config.yaml
rope_base: 34100.0
parallel_block: false
warmup_steps: 200
doc_mask: true
Each number is 50 + 12 x the weight over the matrix's rms, rounded and kept within 0 to 99. Layers, rows and columns count from 0.

# layer 2 MLP down (transposed), 640x160, rms 0.175, rows 550-583, columns 128-159
36 47 55 49 57 64 61 49 58 58 54 45 52 49 43 49 75 47 56 41 71 30 41 76 66 41 54 42 53 45 66 41
69 40 58 39 69 45 64 34 53 48 46 49 41 50 72 43 37 52 60 42 71 45 65 54 35 51 52 64 26 46 45 68
39 53 55 51 46 64 76 66 45 63 50 54 66 47 62 60 47 49 41 47 48 39 56 69 37 53 61 39 54 36 25 53
51 37 55 18 29 55 62 40 45 37 50 58 47 60 47 48 48 57 68 26 62 61 35 33 49 58 39 53 54 27 47 65
43 47 65 33 27 53 55 47 38 55 36 61 43 46 52 41 74 53 51 56 44 52 51 71 26 49 64 76 36 64 19 46
52 64 52 60 40 37 59 45 64 50 39 61 57 61 52 55 47 48 53 49 26 69 52 54 56 45 13 49 54 53 58 60
62 44 31 65 64 44 36 49 68 50 54 61 28 30 61 56 45 39 46 40 40 45 48 40 54 48 60 29 52 38 38 29
58 33 37 52 58 40 42 61 77 55 51 52 61 64 54 75 46 49 63 57 53 56 29 77 41 54 54 53 35 61 59 44
68 44 37 43 28 64 67 67 58 55 50 51 26 59 34 61 29 45 58 50 44 54 68 46 45 40 29 51 73 53 51 57
29 64 51 63 31 60 33 30 49 53 42 37 70 43 49 36 58 43 30 36 31 41 43 54 45 63 61 52 51 30 25 95
51 52 53 71 75 38 54 50 53 52 51 54 57 54 51 52 51 37 50 49 47 40 55 46 52 53 74 56 38 57 43 54
42 29 38 50 39 45 32 45 50 66 49 66 47 64 55 42 50 48 39 33 32 54 84 51 55 41 50 55 38 40 50 48
54 47 48 68 47 43 63 50 65 54 59 46 41 55 68 68 39 44 36 44 42 53 49 50 64 70 34 27 36 73 33 28
77 43 46 65 49 55 49 55 57 46 56 47 26 36 28 40 60 58 52 32 28 37 47 54 60 66 43 64 49 55 70 38
43 53 54 71 45 37 65 43 46 57 47 72 45 61 45 64 24 73 86 49 42 76 35 40 38 60 53 37 56 50 47 47
48 40 74 43 52 56 53 52 44 61 45 29 54 50 48 54 20 57 54 55 38 58 21 55 44 36 65 49 61 29 20 36
43 40 60 65 53 43 73 63 54 38 43 37 67 69 28 83 42 47 54 30 48 38 54 60 69 49 48 60 39 66 27 33
24 54 55 75 57 35 49 68 50 49 49 55 43 48 55 66 75 58 39 28 41 45 71 39 57 55 36 46 36 32 56 54
40 61 56 36 66 49 57 49 39 50 15 49 80 46 64 35 72 53 42 42 60 50 42 50 55 56 75 60 35 44 46 46
43 48 42 48 37 46 53 53 40 39 72 64 47 41 74 54 58 36 42 42 54 50 16 48 59 61 43 35 63 48 67 36
41 66 69 44 50 40 39 67 58 36 44 34 44 64 45 36 45 38 48 39 46 67 44 48 32 59 62 54 37 38 57 49
58 70 53 78 61 90 47 59 43 28 68 41 66 50 63 67 50 48 26 56 58 79 32 56 63 38 15 49 46 80 44 46
55 56 44 40 40 62 47 58 64 69 62 40 47 55 66 40 39 29 44 46 54 51 42 50 57 52 54 45 63 42 51 56
44 57 43 55 48 52 44 70 42 56 31 44 60 69 60 55 32 71 65 52 32 54 54 46 78 48 35 35 60 28 54 65
32 31 44 57 61 43 43 44 47 73 50 33 56 49 52 32 57 40 66 64 27 44 52 38 51 10 62 35 33 51 53 37
60 61 50 40 36 38 74 23 31 66 35 48 64 61 65 24 00 33 44 63 37 49 57 47 51 38 74 26 64 61 57 51
68 54 52 59 73 17 76 66 58 66 43 49 69 72 25 42 52 58 51 45 54 52 54 62 42 48 61 41 46 38 62 76
17 45 64 52 60 63 59 35 47 64 62 50 57 29 44 70 67 55 55 52 39 64 25 50 57 63 31 38 44 59 64 52
51 45 52 42 64 67 52 52 64 37 31 62 38 68 27 50 60 46 35 58 53 64 58 49 50 36 38 45 52 32 60 49
66 37 46 50 48 35 70 69 42 53 43 46 57 69 32 42 51 46 56 67 62 55 44 63 31 49 61 59 33 46 49 48
60 30 39 72 56 57 66 40 56 46 54 67 53 55 57 70 55 67 52 52 55 46 53 80 27 60 76 43 42 49 66 60
48 67 54 47 66 53 34 63 56 60 35 66 40 51 41 49 41 38 54 56 35 58 46 39 66 51 62 48 61 45 48 49
41 47 45 34 65 44 79 46 66 27 42 46 50 57 62 59 42 65 44 57 59 55 55 39 51 64 21 41 61 56 56 46
38 49 67 53 50 56 36 42 53 51 72 43 48 47 54 54 77 58 53 60 43 56 66 69 65 38 72 42 47 59 53 35
# layer 2 MLP gate, 640x160, rms 0.175, rows 551-583, columns 128-159
40 45 40 36 38 45 47 45 39 57 61 33 37 23 65 51 71 33 40 69 45 58 57 57 51 65 37 26 53 53 55 58
45 57 65 40 76 59 41 67 45 39 57 57 59 38 61 58 51 49 47 56 65 56 29 62 44 83 39 45 51 71 62 55
78 59 33 54 64 45 59 60 55 57 46 56 59 56 49 52 29 66 48 60 38 58 44 54 61 40 65 40 39 50 49 36
56 45 58 50 56 43 41 55 35 50 68 65 63 43 63 41 67 45 59 80 45 64 52 44 44 40 47 64 40 57 48 38
46 40 71 39 46 34 54 54 46 36 55 47 49 48 51 48 46 66 26 52 72 41 51 42 55 48 31 49 57 41 54 65
38 74 64 57 40 45 37 48 44 50 35 51 56 75 54 59 32 54 30 49 35 53 49 31 53 53 49 62 47 46 42 34
39 69 33 55 66 33 59 63 64 54 62 48 57 57 54 52 49 45 42 54 44 62 49 47 48 58 45 52 52 60 51 57
42 54 58 63 39 47 41 28 49 56 50 49 63 45 44 45 56 57 44 49 51 57 31 41 43 55 58 37 11 22 44 26
39 52 43 35 39 59 45 42 48 55 55 26 39 56 53 40 49 36 35 66 35 65 49 47 44 65 46 41 41 32 08 68
43 61 28 63 46 40 52 61 38 57 52 46 43 51 54 68 52 58 45 61 65 48 46 42 62 63 52 56 41 37 42 54
82 52 61 43 38 41 45 67 59 38 46 70 70 43 59 74 74 47 44 46 55 61 57 53 45 36 52 39 64 24 67 45
32 46 55 66 19 52 47 55 40 72 39 56 52 60 39 64 47 51 52 62 36 53 48 25 37 44 39 54 56 42 26 58
63 63 55 42 41 57 56 73 59 73 34 49 55 55 50 57 46 48 40 57 49 51 45 54 31 35 51 48 82 46 44 62
68 39 51 42 60 23 56 59 56 63 55 34 47 45 37 41 58 49 24 43 27 32 55 63 54 54 34 54 42 49 38 70
41 66 45 59 49 58 73 44 47 53 38 49 50 57 37 55 57 53 33 61 57 51 40 50 50 54 75 30 57 39 52 28
60 36 45 72 45 72 43 29 54 55 47 52 59 57 52 49 66 35 35 65 72 62 34 37 49 50 64 73 46 44 36 81
52 51 50 34 41 51 58 56 60 28 38 48 23 45 67 44 43 46 61 62 51 36 48 50 42 34 46 65 60 59 49 56
30 56 41 64 53 36 52 39 33 75 19 47 36 67 70 45 42 53 65 40 33 47 50 40 54 43 41 56 50 36 46 64
52 69 40 34 51 54 42 57 59 60 35 44 47 62 31 65 45 34 46 42 48 57 64 50 44 52 33 44 55 60 35 83
47 64 65 62 53 39 65 46 50 49 65 45 54 44 65 41 37 28 39 51 40 37 55 44 52 49 50 35 56 53 29 69
53 65 50 52 31 62 34 48 70 60 53 47 45 62 37 29 63 25 23 70 58 52 72 64 54 83 55 30 64 47 45 23
58 47 51 26 34 58 65 36 63 57 69 57 44 48 40 34 53 43 31 56 70 45 48 63 50 59 47 55 49 45 51 41
33 55 60 66 27 71 52 37 60 66 29 54 41 45 64 50 48 51 49 42 53 69 42 58 38 47 28 55 50 39 75 42
46 54 47 44 41 31 51 40 68 73 50 32 52 73 64 61 43 40 46 48 57 75 70 43 58 44 46 55 48 48 44 39
44 41 65 55 34 59 65 55 29 53 76 60 76 37 52 68 70 35 58 48 38 33 48 46 48 45 25 74 41 80 38 38
45 59 43 56 52 31 57 48 64 83 56 53 63 58 39 57 25 73 58 48 70 70 42 50 54 46 47 56 51 37 43 62
59 32 46 56 54 42 40 61 60 64 36 51 58 53 53 52 44 41 30 46 71 64 44 54 33 72 70 52 60 72 49 40
56 34 49 41 40 46 38 74 65 46 46 37 66 61 39 47 43 61 47 55 66 44 24 59 81 49 44 42 44 61 44 60
79 74 67 35 50 48 51 48 51 44 42 56 47 53 35 46 46 44 38 56 37 46 28 48 45 37 57 49 60 60 41 48
69 47 72 35 51 62 61 50 59 34 50 38 22 57 58 49 60 33 47 50 46 48 63 55 36 72 69 40 59 33 36 39
50 57 41 38 35 48 55 51 49 52 40 61 51 59 66 49 25 64 44 60 46 57 59 31 34 54 65 80 43 47 44 46
60 58 41 43 38 38 58 61 50 51 62 54 50 43 25 44 62 47 57 25 35 37 43 57 45 37 51 36 79 39 52 32
42 62 52 66 54 46 33 49 61 60 30 35 30 40 42 40 53 32 64 49 60 51 59 67 57 61 62 63 32 85 25 43
# layer 2 MLP up, 640x160, rms 0.186, rows 551-583, columns 128-159
37 62 45 67 44 55 60 38 55 31 38 55 61 35 44 71 64 33 52 58 40 76 68 39 55 43 48 32 59 32 40 40
51 68 59 71 23 46 43 59 51 48 52 35 40 62 30 19 39 67 50 52 34 30 59 33 55 32 46 32 46 29 57 33
50 49 57 49 43 37 46 34 64 35 53 44 49 37 46 56 54 52 52 51 55 44 42 52 42 71 58 48 62 52 52 62
54 40 48 59 41 65 59 38 57 47 60 63 50 41 54 60 51 72 35 46 41 41 60 57 48 36 60 52 61 61 46 61
46 63 57 31 42 42 52 57 54 75 42 52 58 80 50 19 62 27 65 62 43 64 71 62 48 32 34 58 52 54 52 59
52 23 49 34 41 33 52 42 74 51 37 30 42 54 50 63 68 51 67 58 82 59 50 51 35 41 71 32 27 49 43 30
37 34 50 53 74 62 59 53 52 58 43 49 59 59 35 65 53 53 53 61 54 27 39 44 51 44 56 34 34 67 37 45
37 44 26 63 55 64 60 65 49 54 46 59 49 50 46 38 39 31 35 61 55 41 46 50 57 70 39 42 60 41 30 68
66 62 58 50 73 44 48 38 62 66 58 71 62 25 42 78 69 55 58 54 53 44 56 49 58 53 53 73 51 42 45 39
50 37 28 44 37 45 71 29 46 67 53 43 48 33 58 65 38 50 39 48 64 47 38 49 48 63 44 47 49 62 72 57
66 40 25 50 65 54 51 39 46 27 45 64 50 48 63 36 36 67 55 53 60 48 46 72 59 66 56 33 39 49 63 56
37 56 36 47 62 59 48 54 57 51 60 47 47 37 20 54 34 35 62 60 53 45 41 46 38 49 26 30 48 70 47 41
60 39 57 38 62 34 61 64 33 52 70 40 53 55 32 52 37 44 58 57 42 37 66 62 33 50 53 45 58 71 59 42
55 19 40 64 73 50 69 42 48 58 18 53 45 56 58 72 50 75 57 42 28 58 41 65 41 41 46 53 34 48 34 64
78 47 58 55 46 39 59 52 61 54 42 49 37 59 64 51 51 44 23 54 50 59 39 50 56 33 32 73 14 42 43 75
46 45 75 89 38 65 52 65 44 51 44 47 65 46 46 43 64 49 27 78 50 50 62 55 59 57 58 74 39 61 30 70
52 56 53 49 52 37 60 52 51 62 32 62 43 53 59 50 19 60 50 36 40 71 50 36 40 74 54 68 65 63 53 49
34 43 55 48 72 47 53 67 64 41 30 50 54 35 42 42 50 47 44 49 62 50 52 38 44 54 45 59 43 33 40 58
43 34 36 38 43 48 24 47 54 62 28 66 67 46 79 47 58 43 71 57 56 48 58 41 52 58 37 50 75 46 55 31
54 40 54 39 48 55 47 67 51 50 45 59 63 60 50 44 48 59 67 51 43 56 46 44 43 72 59 68 25 44 71 30
44 48 57 44 33 46 30 60 54 54 25 40 27 29 65 39 53 38 53 37 34 22 55 55 49 41 45 32 50 38 58 42
42 40 45 69 71 48 47 76 57 60 39 41 49 45 64 59 45 53 46 33 48 51 33 56 50 70 42 38 55 50 56 58
28 60 36 62 51 39 56 54 30 65 37 55 60 40 54 50 54 33 28 61 50 50 63 43 38 58 65 66 44 52 45 58
58 49 31 61 50 43 35 56 55 48 50 43 47 51 67 49 52 66 42 49 47 48 59 43 61 28 52 43 39 45 61 54
45 44 38 64 50 28 38 34 25 25 45 47 50 36 50 54 53 60 61 79 57 60 62 16 32 51 79 34 42 53 55 39
48 52 52 63 28 34 51 41 73 80 53 36 48 52 39 41 38 58 59 37 27 49 39 45 39 51 61 28 41 33 40 50
38 63 37 48 58 54 44 25 51 38 50 42 38 56 58 58 39 49 70 39 60 43 52 55 67 30 48 41 30 64 29 53
37 66 59 59 52 46 43 39 66 62 41 50 46 40 58 62 62 32 48 51 49 52 69 46 50 52 53 60 66 47 60 53
58 50 58 48 60 71 68 64 59 38 32 43 53 46 60 49 71 41 38 46 58 50 44 52 45 52 75 58 40 41 70 41
37 40 67 41 32 39 36 71 67 47 63 56 56 50 37 52 38 48 43 37 60 61 50 45 42 31 55 52 54 77 61 41
58 51 57 61 64 49 55 41 55 46 60 50 41 39 39 60 60 33 49 43 51 48 58 47 64 41 41 27 60 56 58 52
47 46 53 52 45 51 37 41 54 60 40 30 50 67 51 68 34 40 57 65 71 47 58 43 77 58 59 41 62 55 58 57
62 40 44 51 79 55 36 46 39 41 61 57 46 48 39 33 39 57 48 47 59 47 23 65 34 49 52 64 35 63 43 53